config = dict(
    num_key_value_heads=2,
    hidden_act='swiglu',
    norm_place='pre',
    rope_theta=10000.0,
    parallel_block=False,
    init_std_qkv=0.037,
    init_std_down=0.0,
    optimizer='muon_variant',
    lr_mult_down=2.0,
    beta1=0.9,
    decay_fraction=0.759,
    dataset='wikipedia_en',
)
Each number is 128 + 24 x the weight over its row's rms, rounded and kept within 0 to 255. Layers, rows and columns count from 0. Numbers have three digits each. The size before them is the row's rms in percent of the matrix's.

# down: layer 4 MLP down (transposed), 320x128, rms 0.198, rows 21-27, columns 0-127
# gate: layer 4 MLP gate, 320x128, rms 0.154, rows 22-28, columns 0-127
# up: layer 4 MLP up, 320x128, rms 0.165, rows 22-28, columns 0-127
down21 087:115162117134070128129122074072146109134140140123080131131086084125124146112129099052123111105084150095137128124130162146144142087103125152145113123144134104142130124141141122141103080092152148147176144112128140164131148122115146131134150146149069125114118135134116144122126123108146136136104133140081104112113099091113107131127071094129147159117163131139120141129168143134157090132092
gate22 091:100146165103100165117104149146171120115127134100117119202160119182118147107119176139087146162118096108149104145121113134126124140102118141142143121112088100104117161134136166129130157152125162147133141168129148099104108106149124138093142132146149150101126145147127140119147112074085108085095135170121140132156138152167165148163089122141146122133120118127166112112146101150100168128135
up22 101:166123134139168100142144126130092122135105126140079122158157134129101129151102141150112118145134161100138150095159100119163087100123092090079122122089091122132089126121097113119101100108124160127083159140160121148097127127133131122186140141125146143150153169124185113123128132105147137164130103148117107117101120093147137134117102150122127162162113159098116177178152138154163105143128
down22 090:136144102110116113121154124117085153109152105092148143139140109127119099124145140159118159123161163176080119144137139138084154141091117110122135138141164089146128091118148136102087105129157157137121108122086155186140149154113148109123124122118132142165128138105096108138139113126147075139180095155120131124123159157091126197096137173142087124111130085153100125148123125105151131144133
gate23 097:158118085155110112129120147148081173111082159136084114121128141109094162157111146128126159150073103134135106143121125149125160120135106111157127130138132153137154143125094138106112156121125137151119191156132116131125134115141104101140096105120181181110120077165157140089122150139120187092103120123122130119134103134134126147151139145121180106081133138144165086130096138114149133108129
up23 109:085123105116173141137065165099141144146161119120141117105170143117178122150160129115110157152132118090065117144120145137068161149102129133097095159119152112128100114106117123140155135154091169132143116127136099117130135121127153123166130132126100120135081153136141110136143160150121094154130116133120091126151160132111095103155130104123140077153120154127120130148101138093071092122111
down23 115:099136137135132100120163116141118135163144110089165110084125128173153121130114110160102148104133118136092164138133146115120167092153100125124104158140128142182128103125108146123122093149114149162125131143106129105090126119177126129181151141150092129150164165098136179121112162151142057118106129182099137167139132122093128153118108090105115139144129167113118120128130145121100098145142
gate24 101:101113131130156128128129106109136108125113156127130154187129148125107130159112171112141107136092146127141064130137067144136126149088140137108099113145096128158147108106117160123162117139096115130138088124190131114153117129079108138092120123115104146091122133112091088134169142162139102132103162118114124121125131135141130195177134119121144108165122132129123155130152115082123156168170
up24 089:129115093150107135126117139141116130116118103146089098131169183136141106123162111154150145089135098113148127134137196179126116121111149144167151100129099138136074121143168110137113139142138142146144107126087133123099089155113146137143183073147146152168127110177118141175144166117110126082149100122138102133125119136109139113089117140111128180155121152137162134136097117138116110123115
down24 097:127111144161108147151147114165133130112142102109152142080122089125107119121148114226135162156177163153094125129165163124145156080142099172134156143142137083115099155133161116149107129112161112104163131101129150141135094119127147140113113144123150087163130142118148168115123141089118139091147086129113135118123137108099114141120149119120131133103140145117110145113076147123120099133158
gate25 105:089099111145172108097141152107145142134109184135109115146112161157142100121103120145109117111124130081124083155119159185142115130068088138169104144121123144161141135093146151089155118154151133106138107133121142162105128127137139121146162134147162094162103133114089144160163166127172165111142142128124138148141095123172130145122143117167120133148113111135138073136146154120158108143120
up25 102:132105144161118150126119136146150113146140105126123164131085148107100136125142173110129135105132108180180132132158130120103124081140157099130126087097111121153142179122090150125133125135123093164122152082127133100131118142128108096108129128112118097080142113138138099149128138175152114117129076148136122104158137122141080136125141113114108091160170120093109189132067113085126121110123
down25 106:145096124137148141145135130162118114113153160140106108085127171088108134157125133134105150166113125143102126115112147110099104098156139094104126090099135106158149154100104144099166090138128126112114120091136146097140062150091120119130107134125162125079110107130115116151133111163143186170128096147080132094151127093111129130081123108162101096120121138102122156139120148116144143094091
gate26 098:070158133171134170155114141100121134142079106148141111172151142087096112078147137148115135150098121128118145129123109155120146106154082171143116104128130133147092120139124143124127151129150090152170144138163072083120118153131144130109134152144128111100178087130128162087138144135156141134117110096119138105129112171164094157151129139177144113106125155122146104134129157141130094108127
up26 093:111096147092148106143139126141112088145151114114144137148113123128083132161157112104157155147087133162141114095107109137145106119115128151168146119142148140123107079176140190128084137123111111157143131110075119107112101127091183074110130136102148155145093108113068129131128125121120148146125126105111149142122113098155123096163141127115122072086105115161135125136141112107165109111119
down26 097:136117131132130128109105157087124129116154127112109094150183108151113111148136136153122105133131126163109125116089158129110143114109098145109105122187107150136140078160147124085157116134109091134149073121157144120103106133123124140106157142117139157108127143142119138097130086098114127200111096138146116105138148174111151152143149107117124149153114162100140089105139094109087132058150
gate27 101:107148149126092137138092098133095143107157130114112130138133139135130144139187115130164100124088129120130110118146156099086112123078132134105135152109130164098135147112142152113142088116113156124133112139160156098126114077135112144142136084060128117125149129142121149131138132142156145085154149118156126155117119156169157150149125144151150080145152189140130125177117091186151114102145
up27 099:101161147110131169086133138104101138151099105116118169103144125163127162133115142115083073140113136099120145113118082130152168142072154136126139125072127171090141097138141108120140087114122139124107094120095177126124145109127115135135075110162133163119157164130184127116167122145110122125162164137158125126153151101127155150142094127102110106137114127117121114127105088143122121100120
down27 094:089184140104122156121116140091144105095130102135091120121143135155143145100114139145127158117103098114094149113155102157171151155116116169121096072149091110140121116137154165153102115104110110116133105125127131078136109122159146136103122129134095113126113115137071147138162158125088145139152145122089176164116153080151102106130134107108147170137122150111111144086121142081135117102124
gate28 101:133118165106129132152138157094150162115145139116117129170097095091099127078110116122161101128130113141118110112162142124123149146182158123118098143103138140181107126077100134144187132127128100130148112126121125104137141114116115148098115162125158147064130113103148096146106151116125150096154131115136110134115137120152093100092105092192087111116123148124086115089148156151115109132138
up28 115:131146149148147123138165122108108136124123116124170110103189081161085133124142114158117112144120133191089117108131118143119131118091141191115170139105145136123166123105144100104102104090113158125137121167112131113113137145146166124152127080132163126167078145108153146083152130145132127091105131152135104124098141130100160111139148103127105081150142137083127132131118125153128080139141